config = dict(
    n_layer=13,
    d_model=96,
    n_head=3,
    n_kv_head=3,
    head_dim=32,
    d_mlp=512,
    vocab_size=3174,
    activation='gelu',
    norm='layernorm',
    norm_place='pre',
    norm_eps=1e-05,
    positions='rope',
    rope_base=1370.0,
    rope_fraction=1.0,
    qk_norm=False,
    attn_scale=0.177,
    bias='none',
    tie_embeddings=False,
    parallel_block=True,
    init='trunc',
    init_std_qkv=0.0672,
    init_std_o=0.0,
    init_std_up=0.0672,
    init_std_down=0.0,
    optimizer='muon_variant',
    lr=0.00671,
    lr_mult_o=4.0,
    lr_mult_down=1.5,
    beta1=0.95,
    lr_head=0.0372,
    warmup_steps=200,
    schedule='wsd',
    decay_fraction=0.611,
    decay_shape='sqrt',
    final_lr_fraction=0.05,
    batch_tokens=[8192, 16384, 32768],
    seq_len=256,
    doc_mask=True,
    z_loss=0.0001,
    train_tokens=103800000,
    steps=5915,
    dataset='wikipedia_en',
)
Each number is 128 + 32 x the weight over its row's rms, rounded and kept within 0 to 255. Layers, rows and columns count from 0. The size above them is the row's rms in percent of the matrix's.

# layer 5 attention query, 96x96, rms 0.195, rows 0-36, columns 48-95
size [ 92 114  98  97  96  97 109  87 107  92 120  95 110 111 101 108 111  94 106 100 121 105 122 106  97 108 112 103 109 114 115 108 103 100  82 118 108]
[[111 131 158 200 104  98 174 122 143 145 178 117 162 154 139  71 147 106 134 178 143 134 126 145 125 118 103 104 100 114  90 124 125  88  93  67 112 128 200 124 142 148 127 119 160 133  61 138]
 [119 109 113  75 133  67 160 113 144  85 103 164  49 119 100 133 122 114 186 154 132 146 125 130 175 135  86  80 181  86 114 158 125 139 120 136 116 151 125  87 179 148 137 125 118  86  82  59]
 [139 111 164  78 119 127  78 115 129 105 115 135 158 192 130 104 167 138 138 189 108 192 163 130 192 142 157  69 147 157 119 104 166  94 118 156  63 152 129 167 106 113 118 111 122  86 115 116]
 [ 87 114 138  97  95 146 132 160 171 100  96 124  65  69 125 147 164 119  87 154  57 212 142 104 136 153 100  87 195 148  85  36 171 147 113 147 155  98 154 145 165 171 104 111 168 114  81 135]
 [ 74 133 150  93  99  90 108 123 181 122 110 178 126 121 207 133 225 128  98 179 139 159  96 201 102  99  97 127 138 147 175 116 104 161 100 117 100  69 153 150  78 114 105 110 132 107  99 143]
 [116 120 150 121 145 117 140 172 169 113  69 187 110 133 195  86 200  95 159 114 103 102  72 115 101 162  72  96 140 128 125 150  89 128 142 140 100 145 127  89 154 130 142  82 114  88 165 112]
 [143 116 116  71 113  87 126  72 105 162 110 149 156 103 134 129 147  99 155 141 112 181 154  99 115  89  76 109 147 131 144 124 156 153  68  98 133 136 100 118 124 134 163 121 168 110 191 102]
 [156  87 154 127 153 157 157  98  81 137 124 156 184  94 109 140 122  99 112 113  98  65  64  87  75 113 168 146 148 137 166 113 175 131 167  92 105 102 138 143 174 128  75 117 144 120 113  56]
 [148 101 149 151  81 105 133 156 143 114 110 118  76 165 151  83 134  99  99 116  93 111 158 144 110 167 165 106 176  99  93  57 111  82 136 144 133 107 145 163 172 115 102 132 176 106 163  78]
 [152 141  83 142 157 160 125 100  97 165 146 151 125 112 103 141 146 138  75 118 154 185 103 157 144 111 127 199 170 114 120 160 100  97 102 147  94 158 138 194 156 111 159 155 136 122 110 139]
 [165  48 139 163 151 111 172 190 136 108 134  92 126 115 195 129 111 106  93 127 159 157 175 150 140  81  59 108  93 123 127 127  89 109 174 138 137 159 195  80 116 119 178 112 157 126  96 160]
 [194 101 169 126 164  98 182  91 100 162 142 181 115 152  99 137  70 154  32  99 122 143 106 150 144 129 108  89 151 141 154 128 151 159 105 143 109 126  98 102 171 157 128 120 128 136  78 153]
 [113 161 124 130  70 131 109 202  75  91 172 120  95  74 156 152 127 154  87 144 158 134 139 198 160 121 138 126 112  98 142 132 116 137 144 187  80 177 169 155 102 124 152 109 162 126 131 196]
 [154 164 118  49 106 138 144 165 124 112 134 115 164 150 167 101 140 143 168  35 179 110 151 146 132  81  91 171 133 124 126 168 141 107 104  57 172  97 121 133 138 135 168 101 168 132 115 127]
 [159 129 160 143 128 112 136  88 102 142 198  66 121 126 185 149  91 128 120 170 138 135 113 111 113 121 150 140 126 174 149 123 145 128  84  72 113 107 119 109 153 107 137 100 130 156 107 190]
 [121 131 125 148 112 111  81 164  86  87  90 149 100 130 144  86 188  84 148 136  91  86 155 121 147 112 162 105 101 130 218 108 101 136  94 146  94  68 108 122 185  88 158 116 151 115 107  46]
 [ 80 109 158 129 143 117 146 117 145 108 157  66 107  55 100 167 124  97 135  99 154 129 126 127 144 128 171 141 139  55 138 169 134  41 193 133 123 137  85 128  95 148 122 111 174 125 142 148]
 [165 183 148 132  98 130 136  91 132 134 145 140 156 123 137 120 185 128 136 153 158 160 146 181  91 137 115  97 116 144 171 149 112 131 111 121 149 162 160 126 132 187 112 158 137 103  76  99]
 [134 128 138 135 110 138 136 137 142 181  94 142 153 130 128 133 102 131  71 180  77 107 135 122 129 200 139  71 148 101 104  56 118 154 103 158  45 205 105 147 140 104 109 131  80 112 199 133]
 [ 65 124 132 118 173  68  82  81 111 169 143  86 183 147 100 130 136 167 102 170 108 121 163  98 166  69  96  99 163 151  57  74 118  88 164 226 112 163 117 138 134 139 120 156 134 103 160  90]
 [120  31 121 165 145 137 131 146 111 108 167 150  92 139 194 114 170 128 145 130 126 121 142 149 115 151 148 108 111 104 155 175  92  71 114 103  87 121 139 125  99 172 117 124 109 122 172 104]
 [102 151 136 149 120 111   6 127 141  81 162  70 116 165 118 114 116 111  81 159 143 108 118 114 101 122 154 171  74 183 150 152  75 112 115 147 100 145 144 177 148 106  99 119 142 152 129 136]
 [153 119 164 141  87 129 167 125 116 180 101 162 120  50 123 102  89 146 148 154 112 134 127 106 114 144  91 153 115 157 108 162 150  70 135 124  81 182 171 158  76 151  92 137 109 130  89 149]
 [178 204 154 151 135  70 122 122 113 151 139  97 191 107 126 126 114 151 148 102 102 109 161 136  78 148 124 182  76 123 113 114 108 115 127 124  92 170 168 154 121 169 128 108 118 169 153 186]
 [176 150  82 155 109 150 127 147 180 111 127 156 226 121 110 142 129 107 127  80  63  78 123 138 170 114 191 129  88 154 135 148 105 144  67 137 152 101 140 136 109  96 151 129 124  93 143  59]
 [141  88 126 135 110  60  97 103 122 113  71 116  91 129 188 152  91 115 103 117  89 180 157 120 113 123 144 162  60 162 141 153  53 138 137  84 104 102 160 124 100 155  71 125 131 120 189 150]
 [146 182 105 142 149 130  60 146  65  74 130 122  99 134 183 121  80  90 116 161 105 114 140 145 105 151 142 134 135 146 126 112 161 158 177 128 225 158 110  56 127 146 116 159 132 151 139 102]
 [161 147 138 130 135 107 183 156 127 109  87 162  93 153  59 105  93 225 135  97  70  99  94 138 100 108 120  99 142 137 190 118 110 134 178 137 150 119 148  95 117 176  83 125 118 142  81 150]
 [109  82 152 134 110 144  83 129 126 131 176 116 165 154 181 168  97 165 159 120 158 139  76 150 179  91  67 140 137 152  91 102 168  99 116 145 128 149 132 132 106  77 165 130  76 127  85 161]
 [105  92 115 171 169 113 109 100 163  92 147 144 139 152 104  90 109 162 112 112 153 124  93 200  92  88  71 128  78  92 143 145  98  93  43 108 156  94 130 130  86 172 174 132 106 116 127 111]
 [114 116 110 140 200 173 157 124 115 129 152 109  54 111  69 140  90 131  95 127  61 137 144 126 119 124 144 121 134 164 140 137 142 113 177 200  91  85 104 127  98 193 131 136  72 136 115 162]
 [109 118 174 155 104 209 163 141  84  99 167  92 136  76 147 152  98 158 195 146  79 140 140  88 134  98 107  93 140 111 157 135 101 127 172 133 134 117 147  88 154 142 138 119 181 131 155  73]
 [165 128 133 129 116  88 132 116 145 141  97 113  98 130 100 183 125  96 174  97 120 147 121 131 191 110 171 185 129  61  75 162  91 159 170  82  94 176 164 113 140 125 154 100 115 142 119 167]
 [120 170 120 132  99 129  68 173 130 153 190 110 101 125  86  78 120 122 151 144 160 123 116 150 135 123 125  95 109 115 129  84 111 128 139 162 132 104 131 141 213 129 118 195 153 119 135 225]
 [106 134 104 112 143 141  75 140 104 121 187 118 172 109 142 168 121 126 156 178  99 121  85 114 117 119 166 154  92  86 162 147  77 138 150  92  95 165 198 168 141 134 149 111 151 102 120 175]
 [145 106 141 170  93 154 117 168 105 163 157 127 108 149  90 127 115  91  88 180  83 144 152 111  43  92 125  45 149 132 162  69 118 137 180 159 140 107  97 158 179 169 105 138 120 128 117  79]
 [101  61 161 153 143 149 163  92 136 133 141 138 152 114 125 111 107 111  94 101 153 156 150  96 116  74 129  59 190 157 161 114 139 105  89  83 135 138  89 113 105 148 106  74  93 117 168 102]]
# layer 5 attention key, 96x96, rms 0.205, rows 0-36, columns 48-95
size [ 93 101 102 101  92 103 108  98 110  98 102  96 104 110 105 108 107 114 104 109 118 108 111  97 101 116 110 109 108 105 113 115  85 102  97 100 116]
[[170 123 108 158 189 152 114  95 125 159 133 208  61 122  85 179 107 144 132 151 122 147 153 130  90 107 174 113  89  87 112 161 136 165 159 135 104  77 110  87 136 101  59  62 118 134  73 123]
 [ 61 189 125 115 135 119 103 137 140 138  84 169 210 126 110 135 165 105 142 117 147 113  92 106 100 118  84 153 127 117 155  82 131 106 127  90 133 156 167 145  78  88  93 191 116 127 113 158]
 [146 147 136 156 116  46  86 145 134 101 145 107 163 123 161  86  69 137  86 106 138  98  77  97  97  58 128 150 172 173  63 137 147 108 126 163 104 110 131 134 123 110 157 136 155 124 116  97]
 [195 136 148  70 181  75 135 166 128 115 111 186 211 133 136 126 138 126 141 105 121 134 130  93 196  98 113 147 119 147  45 156 146 106 134 152  86 109 109  65 126 158 112 189  96 125 124 108]
 [147 102 114 153 130 115 103 111 102 117  98 121 150  98 165  94 131 131 138 116 190 170 137 133 180 133 113 188 145 146 159 139 188 133 133 149  99 173 140 130  59   6 105  86 116 110 132 102]
 [133 141 161 167 141 114 159  82 141 137 155 118 163 137 129  95 131 107 122 145 112 156 140  91 150  82  92 142 195 135 104 138 144 170 154 113 176 118 173 145 119  85  75  88 156 119 125 108]
 [ 54 103 161 127 113 130 116 148 192  97  99 185 118  97 117 162 148 171 116 103 162 111 105 184  95  92  84  91 184 154 148 137 116 140  76 216 132 188 122 172 125  98 143 133 116 165 125 120]
 [109 153  94 118  91 111 105  90 120 108 150 107 138  67 171 164 166  74 157 175 157 168 165 162 168 130 106 121 164 101 109 138 103  84 174 174 172 111 178 107  95 164 113  57 163 112  84  80]
 [148 172 139  83 112 157 139 162 143 146  94 166 184 149 109  74 164 147 124 106  96 115 135 102 148 160 145 107 132 109 124 138 185 119 153  80 141 159 132  99 135 153  92 169 141 131  96 125]
 [121 100 128 153 153 163 159 135 121  61 140 100  62 149  71 132 184 149 127 173 128 182 107  91  87  76 141 103  33 129 129 150 118 140 147 181 112 116 125 104 110 156 111  95 158 202 136 167]
 [109  92 120 106 138  93  69 145 129 140 132 183 183 140 154 150 107 129 125 145 135 115 112  75 135 110 128 124 109 157 130 153 132 169 130 128 127 101 139 135 159  49 119 170 147 166 170  99]
 [ 67 156 133 152 136 129 103 169 137 161 176 118 132 130 137 106  87 113 151 165  88  89 136  93  81 122 111 197  75  75 127 130 110 171 140 128 141 104 129  91 123 111 150 183 144 155 169 136]
 [147 169  82 152 168 136  73 160 131 112 130 100 150 139 129 134  85 105 129 150 107 157 143 137 155  97 156 128 117 131 181 148 139 136 178 155 188 134 149 117 135 143 100  87 110 233 121 138]
 [105  92 143 144 135 157 127  99 131 146 119 157 140 154 144 124 177  93  75 100 145 192 179 167  43 143 174  99  99 125 151 124 127 202 124 113  86 185 163 146 153 109 104 135  86 147 145 123]
 [174 131 107  68 137 114 122 135 101 150 101 166  99 135 106 130 100 137 133 100 119 118 128 166 172 115 115 132  93 100 185  98 126 120 131 150 139 193 126 161 103  84  94 183  52 158 118 119]
 [155 121 138 126  64 124 160  96  49 171 147 155 124 136  92  39 128 106 110 126 183 122 104  98 155 125 106 121 132 174 123 114  99 161  91 144 149 106 121 165 198  92 158 141 135  94 112 100]
 [ 97 162 138  42 145 147  60 154 144 134 135 107 150 129 155  95 172 101 116 111 145  77 127 125 118  98  65 117 155 152 124 151 150 143 120 107 170 113 134 174 136 124 113 140 178 158 113 184]
 [157 203 148 118 147 125  99 149  94 174  99 186 145  82 142 161 124 112 143 126 146 147 123 134 121  86 177 146  87 100 163 157 125 128 131 163 141 120 156 131 112 149  67 146 105 157 162 109]
 [140 111 184  63 128 102  99 174 146  99 150 156 118 107 157 134  65 136 104 130 100 105 132 119 173  87 139 137 149 146 142 125 130 127  90 170 109 139 116 154 172  66  81 188  77 169 128 141]
 [207 163  78 130 136 144 133  94 108 154 135 121 104 150 147 156 140 142  67 124 112  61 183 139  86 147 100  84 115 140 150 112 112 117 152 143 135 183 145 128 144 105 128  84  98 137  81 183]
 [131 164 113 190 167 137 145 119  83 101 113  56 138 169 101 101  97 137 128 147 159 135 120 125 151 188  97 138 126  94  97  93 123 118 112 148 137  79  87  84 174  96 127  78 190 115 125 129]
 [103 107  79 134  78 123 145 113  60  99 129 121 143 153  85 129 107 104 124 130 166 113  97 147 148 124 121 176 132 121 143 182 139  70 158  98 132 137 154 135 168 144 128 164 145  96 133 122]
 [156 158 130  94 124 194  94 119 115  96 191 124 125 139 136 117 177 141 126 184 153  63 154 128 168 141  69 138 120 153  74 136 123 141 144 142 170  88 112  84 110 234 104 106 122 106  95 136]
 [143 240 145 106 113 177 132 124 102 109 198 137 118  96  99 120 177 171 114 130 137  83 149 139 110 125 123 128 169 133 107 111 116 182  76 126 174 208 178 156 124 167 121  82 149 138 158 184]
 [189 124 132 131 108 110 109 114 103 168 117 140 115 142 134 155 133 148 126 153 176 177  91  99 101 121 148 114  70 149  66 104 133 152 110 141 120 109 157  97 125  76 116 182 144 128 165  87]
 [103  99  80 154 134 123 182 119  72 123 185  65 120 122  83 134 108 130 114  89 125 142 191 184 134 131 125 136  82 129 160 144 129 130 101 125 177 141  98 129 128 136  76 116 170 129 147 196]
 [124 197  89  67 131 136 172 106 122 143 159 124 160  97  94 222 133 108 148  82 135 133 114 120  94 184  72  69 188 166 162 118  88 125 177 130 120  97 122 113 107 103 109 148 124 181 131  88]
 [129 180 131 118  83  38 137 120 155 128 160 109 156 135 161 160 166  63 105 118 152  82 104 191 131 125 142 142 109 100 131  97 123 153 101 203 175 116 135 145 107 147 154 143 159  73 111  76]
 [139 120 127 135 119 129 119  89 161 109 131 146 106 255 125 104  65 113 111 145  93 143 154 160 119 168 152 130  79  92 136 120 162 122 102 156  93 193  71 184  93 123 151 116 132 187  89  95]
 [105 112 159 115 100 114 124  96 140 160 114 139 147  41 151 101 128 130  67 163  90 120 148  84 163 176 135  96 128  80 125 126 141 125 136 102 128 153  98  83  71 125 124 111 153 129 169 122]
 [153 117  75 135 113 106 168 170  68 135 175 124 201 119 128  78 163 134 103 105 134  99 141  83 109  74 137 116 186 160  47 148  94 118  76 197 102 131 109 138 160 112 102 139 148  78 140 131]
 [ 93 184 129 136 158 152 109 114 136  65 125 130 167 124  65 110 103  73 132 134 150  91  61 148 164 108 124  84 101 150 160 166  68 159 103 123 135 123 154 183 154 137 164 102 145  83  98 149]
 [148 131 126 153  77 122 104 175 139 142 166 172 120 112 146 114 168  66  89 161 177 144 175 167 131 164 135  54 161 144 161 121 124 110 129 127 135 143  62  74 144 110 131 110 126 150 148 148]
 [187 125  38 134 140 153 114 128 145 124 174  94 140 139 153 133 102 132 159 145 177 131  83 173 111 116 158 131  59 129 155 125 137 128 110  86  94  83 154  94 149 144 122 120 117 130 153 103]
 [130 113  96 120 157 154 144 190 108 123 138 137 169  99 190 114 135 166 145  79 148 145  97 161  65 152 120 107  69 169 142 115 152  66  92 152 118 136 112 138 172 141 140 117 179 177 112  98]
 [161  94 155  70 139 143 145 134 144 109 120 158 113 124 168 166  75 176 131 153 151 161  60 147 195 120 129 127 137 125 110 172 157 117  71 127 123 102 158 110 120  91 138 143 126  75  98 123]
 [158 137 174 118 120  64 139 141 174 110 135 155 160 143 135 115 180 125 107  73 164 146  64 118 172 124 117  99 126  85 110 113 104 122 117 171 143 112 138  56 130  21 108 166 162 143  70  80]]
# layer 5 attention value, 96x96, rms 0.136, rows 0-31, columns 48-95
size [105 107 104 111 101 107 105 117 115 106 115 104 101 112 119 107 105 108 112 112 113 116 110 123 108 100 103 101 102 111 108 107]
[[124  94 110  53 157 208 140 110 101 159 110 133 150 139 190  34 162  93 150  93  89 168 139 146 106  72 116 138 141 165 157 136 130 169  71 152 103 126 194  66 108 123 127  65 117 157 121 123]
 [196 136 117 123 179 115 115 200 206 145 131 164 113 130  80 114  61 114 141 115 116 120 184 123 131  82 115 136 117 136  95 105 119 135 126 151 180 136 140 143 138 110 166  95 105 162 134 127]
 [178  92 162 127 125  77 181 129 130  94  98 129  74 130  89 166 133  87  70 109  61 157  75  79 132 131 117  86  79 173 129 133  78 132 114  82 143  69  93  81 163 157 117 151 103 195  52 136]
 [172 158 144 143 134  71  87 116  74 127 155 125  88 155 106 142 160 149 121 153 131 100  80 114 105  77 173 115  96 113  86 159 150 158 137 159  87 139  87 156 182 163 115 131  87  78 132 127]
 [165 115  95  87 148 163 127 108 151 149 114 141 147 210 128  78  86 133 140 151 139 103 102 160 151 108 164 133 108  55 152 152  99 184 126 151  92 164 168 151 109 176 105 108 129 105 114  95]
 [ 99 121 166 192 179 134 133  91 108 110 218 143 207  82 115  92 150  94 118 174  85 167  80 129  94 141 128 123  95 161 146 104  94 144 100 156  79  97 167 120 141 125 197 177 119 132 151 137]
 [158 129  95 128 134 194 139 121 143 144  96 121 112 114 153 136 111 130 186  80 106 119 131  85 108 100  84 104 151 139 158 128 153 116 125 108 110 104 121  53 122 124 161 165 173 169 128 124]
 [101 134 129 126 158  95 124  92 102 149 132  98 144  38 156 114 125 165 149 137  72 109 122  98 148 168  94 167 143 173 160  76  96 101 164 151  72 176 121 109 111 138 132 161 142 127 189 141]
 [129 186 113 154  92 107  90 160 126 132 121 176 164 210 101 124 144 171  91 100 120 130  92 157 114 140 173 107 125 139 120 127 149 149 134  62  79 143 125 125 111 168  93 154 119 110 122 135]
 [103 154 178 199 151 117 125 118 131 136 115 104 165 143 129 116 125 106  97  99 128 140 136 162 166 108 168 156 132 110  92 120  95 111  85 129 141 143 168  91  61 175 103 132 142 148 128  96]
 [166 116  95 142 118 121 134 115 154 129 155 118  98 163 109 137 118 116 167 172 152 141 160 182 108 100 113 122 150 155  90 160 109 110  64  89 132 151  99 147 100 104 154 150 102 120 124 104]
 [116 169 166 134 151 163  74  79 108 120 112 204 124 164  80 168 166 151 186 106 127 109 123 154  96 180 125 102 132 200 124 125 124 101 117  91 101 122 141  90 150 141 156 109 120 133 142 105]
 [ 85 115 154 127 112  94 126 188 194 140 134  97  96 122 122 133 143  69 158 126 129 160  81 114 176 200 163  56 114 170 110 117 137 173 148 139 147 115 162 122 162 114 155  78 105 177 110  96]
 [104 165 132 132 208 104 148 128 175  50 151 177 153 176 127 119 134 164  82  98 114 133 152 157 134 111 113 155 110 149  89 125  97 136 118 145  94  78 155 135  93 175 146 153 120 150 112 151]
 [109 102 135 175 134 132 126 110 173 124 125  74 120  63 131 100 125 143 112 139  80  72  78 142  94 134 147 218 150 117 147 141 100 132 122 156 158 116 146 129  51  86 134 162 106 109 136 166]
 [143 166 139 151 149 113 173 102 186  98 155 119  99 119 135 103 116 118  84 155 146 192  98 144 128 120 127  56 138 135  57 116 100 132 137 180 117 103 175 176  51  94 163 157 140 122  88 169]
 [117 145 114 191  85 108  85 124 145 109 138 109  95 119 136 112 151 173 126 191 117 124 114 106 146 145  89 211  99 114 129 123  60 132 135  74 120  88 174 124 115 108 180 120 201 164 111  98]
 [ 78 110  77 156 103 147  90 126  29 148  88 132 174 102 153 147 129 206 197 138  72  96 133 136 170 139 135  83 165 123 178 124 137 178  91 122 143 130 143 140 112 124 132 109 100 188 124  83]
 [160  78 132 132 167 146 208 143 158 126 138 155  28  94  88 119 162 112 137 128 144 148  90 100 120 124 129 139 108 101  92 143 109 104 141 141 121 153 135 100  81 113 123 106 113 136 140 184]
 [175 120  90  86 132 152 167  90  65 136  57  71 121 119  65 135 125 180 127  92 132  99 179 121 119 165 140  99 164 125 123 129 100 141 122 163  85 129 123 142 114  73 123 125 196 196 146 119]
 [175 164  84 113 134 166  82 160 129 161 136 117 149 147 118 183 143 122 151 159 170  93  79 160 136  72 170 107 126 125  14  73  96 141 131 149 162 109 133  97 177 125 128 155 154 115 166 151]
 [ 55 134 115 135 130 185 120 110 168  42 134 136 148  70 170 136 142 145 153 141 111 111 108 191  92 109 196  85 160 118  84 207 123 143 138 184 129  97 159 107 181 144 184 153 136 122 131 133]
 [ 84 149 149 127  70 114 125 158 152 179 115 134 145 138 150 126 101 162 130 125 137 119 126 149 106  81 150  82 129 121 151 163 159 193 157 118  94 124  52 144  94 156 120  92 116 152 155 148]
 [ 99  96 100 131  74 139 134 122 127 175  98 107  65 163 158 138 112 141 108 121 171 120 109  85  91  98 164 151 138 134 132 156 130  68 115 131 136 140 117 198 213 142 115 111 116  99 142 106]
 [180 116 123 214  88 131 104 136 132  97 138 122 125 151 141 137  71  57 160 178 102 210 123  60 118 103 131 166 130 137 127 136 159 115 129 105 128 155  93  58 103 112 144 107 125 113 199 146]
 [147 150 130  60 108 161 166 102  89 188 140 125 147  95 159  57 133 106  98 158 191 155 118  95 147 156 101 166 106 152 171  95 187 132 134 101 171  63  91 142  88 109 124 127 195 117 112 123]
 [ 84 136 120 153 164 120 142 112 152 141 143 173  88 134 117 168 149 160 156 136  53 122  97 148 149 143 212 111 143 145 160 160 100 122 169 136 124 191 172 125  73 129 113  82 119 107 141  57]
 [193 175 155 163 160 152 127 116 112 146 105 168 102 191 150  43  90  99 112 124  76 137 112 207 154 104 181 183 102 105 134 121 122 134 145 171 116 120  93 156 139 147 148 141 134 150 114  95]
 [165 120 107  89 173 188 130 165 129 146 108  87 104 138 129 182 218  92 147 120 133  73 131  83 140 130  73 111 110  89 128 117 130 123 149 160 148 108  92 105 184  72 138 158 152 137  88 119]
 [165 172 136 153 116 115  87 160  91 109  83  81  70 147 172 136 123 160 117  67 117 142 162 118 164 144  91 154 113 144 119  57  99 122 166  77 148 110 142 160 136 145  81 113 165  85 141 186]
 [163 140 149 153 104 131 177 202 102 129  84 121 150 105 108 104 181  83 183  94 150 141 152 112 117 175 136 171 110 105 182 101 112 136 166 127 108 110 181 124  80 103 153 133 114 139  79 107]
 [ 91 165 143 135 138 134 183 117  98  95  87 100  76  93  53  87 143 146 110  66 188 185 146 103 129 103 117 126 126 145 135 150 137  88 135  94 139 166  85 131 103 125 132  94 177 154 122 116]]
# layer 5 attention output (transposed), 96x96, rms 2.03, rows 0-31, columns 48-95
size [ 99  98 105 100 100  98 108 101  99 100 104 105 112 104 104 101  99 103 110 101  96  92 104 102  98 101 104  99  95  93  96  99]
[[146 175 150 127 103 107 112 149 124 114  92 125  95 145 162 151  96 139 106  72 152 113 127 118 179 109  95 152 112 157 112 127 101 121 159 132 130 106  62 126 117  55 191 140 140 119 161 132]
 [132 154 118  79 107 145 149  94  87  90  84  68 120  94 148 193 124 148 171  83 122 135 103 154  98 104 113 126  96 165 152 157 169 130 105  90  73 150 117 154 138 104 152 114  44 146 101 162]
 [ 62 103 124 134 141 148 131 166 122 159 154  92 181 143 128 112 142 140 129  96 176  77 172 103 144 127 108 151  78 145 125 157 151 103 155 100 126 180 162  68 104  88  98 166 144 158 167 142]
 [146 110 102 130 136 113 182  86 151 112  72 103 122 128 123 124 103  78 170 114 232 138 153 170 148 167  87 140 184  92  87 125 122 166 128 108 163 125 168 136  46  74 176 117 144 106 166  94]
 [ 86 117  82 208 136 124 115 127  80 120 115 122 100 134  78 136 134 135 109 132  67 124 142 113  89 115 129 123 134 185 123 100 123 147 141 113 136 124 103 174 122 116 128 110 194 167 108  86]
 [107 130 110 141 130 115 184 173 175 108  88 141  93 151 126 146 176 105 135 125 111  79 107  84 127 151 137 120 174 142 181 177 113 109 119 146 175 106  79 139  68 150 124 154 159 142  94 123]
 [ 54 168 126 122  76 125 155 174 105 139 150  88 122 116 103 141 142 176  91  89  97 157 137 188 133 180 121 156 151 104 122  77 112 123 178 162 116 197 142 114 148 163 147 107  71  88 132 135]
 [104 111 142 156  49 136 157 129 136 155 150 147 143 145 110 123 153 138 145 150 164 134 125 146  87 130 160 141 176 119 117  89  98 144 141 103 197 140 165  97 127 125  93 130 132 160 101  44]
 [148 105 135 141 149 105 110  74 147 174 164 102 122  78 135 103 121  91 138 134 128  90 134 110 129 150 138 107 135  97 141  94 169  75 112 120 147 179 168 125 104 134 122  81 116 143 162 117]
 [ 99 119 132 141 105 155 119 125 106 144 147 105  94 158 142 183 104 156 133 195 134  68  54 121 145 131  73  64 148 127 137 100 185  95 137 113 124 138 164 143 129 126 193 180  80 129 159 137]
 [132 124 175 127 129 126 174  83 168 193  96  85 107  88 140  94  56 158  95 133 141 133 119  88 145 200 136 159 142 107 160 146  99  99  72  62 154 104 122 100 210 143 135  98 142  97 138 148]
 [148 114 143 120  65 102 159 112 128 140 170  61 129 124 108 176  88 179 117 134  58 142 136 176 148 179 168 116  63 100 144 103 183 151 104 159 128 150 157 140 124 175  52 148 138 163 149  74]
 [141 134  88 118 160 146 104 144 157 145 202 119 162  98 108 150 138 135  39 143  93 128 149 123  42  78 133 111 119  98 112 139 141 114 165 125 117  96 157 203 137 174  74 163 174 110 135 119]
 [132 144 131 141 114 110 148 121  87 147 160 101 162 114  81 180 124  93 185 149 159 125  91 108 160 199 123  42 133  97 145 179 137  98 174 162  97 104 142 111 144  95  95 105 176 117  79 109]
 [165 130 160 136  85 177 153 112 166 156 160 180  66 149 119 143 128  98  99 126 108 157 104 113 179 130  76  85  76 153 108  88 197 124 188 117 128 169  78  67 183 165 119 142 177 106 140  94]
 [156 102 115 123 162 105  59 103 122 167 145 153 110 127  99 119 115 111 131  94 147 106 155 152 113 112 142 136  95 163 180 150 156 168 129 129 152 165 115  81 144 151 140 171 120  80  88 123]
 [ 91 154 145 124 146 164 151 152  72 163 139  96 100 146 157 101  83 100 160  97 141 100 160 145 116  49 144  67 138 164 157  67 114 106 170 148 124  86 120  80 143 140 109 166 103 129 104  96]
 [163 102 117 113 109 114 160 126 122  68 117 108 130 156  97 146 138 102  63 127 147 134  79 192 137  78 190 178  52 163 142 143 122  74  88 195 149 114 118 118 122 107  79 116 177  81 152 120]
 [ 78 182 138 154 133 137 103  82 165  94 206  81 161 156 115  75  68 107  92 137 150 140 112 126 159  90 152 106 172 186 129 112 159 193 106 102 123 124 121 166  96  96 153 197 142  72 109 109]
 [132 102 124 121 104 116 107 196 119 152 165 129 128 148 217 153 107 164 168 189 133 163 147 149 123  93 187 190 107 150 104 143 165  89  42 131 141 123 102 145 118 125 161  76 106  72 112  92]
 [184 126 149 151  73 183 111 109  90 117 178 126 183  64  95 113 126  71 102  73 127  85 153 113 147 123  82  76 134 155 143 174 133 168  64 117  99 141 137 212 139  83 129 119 123 137 123  69]
 [184 100 152 152 126  45 173 160 150 157 174  85 165 166 195 132 135  76 134 102  89 137 127 108 120 104  76 142 115 131 119  96 128 126 109  71  96  82  99 110  89 138  83 111 140 134 122 149]
 [174 152  95  68 176  99 119 151 122 174  77  96 108 148  85 104 186 103 163 113  90 133 154 147 125 192 141 140 148  99 103 108 141  71  96 124 158 192 118 163 115 118 114 191 176  60 161 101]
 [149 167 129 159 231 131 118 120 146  99 133 141  84 144  82 148 104 178 122 121 129 135 137 133 116 130  61  71 157 153 117  82  95 126 100 162 112 160 167  99  97  65 106 100 115 121  84 169]
 [ 98  59 127  58 124  93  95 143 146 169 159 180 123  54 166 144 145 108 132  37 152  96 107 146 158 110 120 128 155 118  73 117  83 161 129 183 125 163 141 159 147 141 199 172 126 114  84 136]
 [127 138  53 197 132  99 114 127 117  67 115 152 103 146 109 187 131 165 117  72  79 103  80 161 106 109 119 133 154 120 127 189 100 133 145 100 138 137 148  66 155 146 178 140 108 169 159 101]
 [127  81 130 144 156 126 153 176 105  90 112 142 110 192 115 155 147 157 128 140 208 189  93 134 131 147 114  92 116 147 112  93 139 132 104 167  68 109  55 119 131 143 110 188 125 143 121  84]
 [ 97  94 132 102 174 131 123 144 117  84 143 160 139  41 125 127 136  77 111 125 123 139  93  73  85 146 143 109 144 175 161 138 103 179 127  81 141 102 146 128 141  99 117 112 118 176 169 100]
 [ 88 134 198  79 135 170 110 134 142  17 170 144 125 178 127 140 111 149 142  60 148 112 167 109 130 105 120 130 136 116 126 153 124 131 102  96 144 104 148 120  98 182 105  84  91 139 136 158]
 [ 85 126 120 125 109 126  84  54 177 146 139 142 117 171  63 122  76 126 164 141 149  97 140 163  90 138 111 197 145 106  96 112 137 137 118 180  72 121 145 130  98 119 145 116 114 149 166  86]
 [102 139 105 122 165 122 153  89 110 131 163 155  53 145 129 172  84 109 115 137 117 154 106 104 123 120 113 176 163 109 115 184 122 148  77 130 131  92 139 118 114 133 123 136 158 136 177 121]
 [143 122  50 131 154  85 126 102 188 149 174 122  78 140 160 164  77 105 106 122  93  97 134 122 118 140 113 167  93 159 132  19 146 123  88 171 121 119 189 161 131 147 157 118  73 138 128 142]]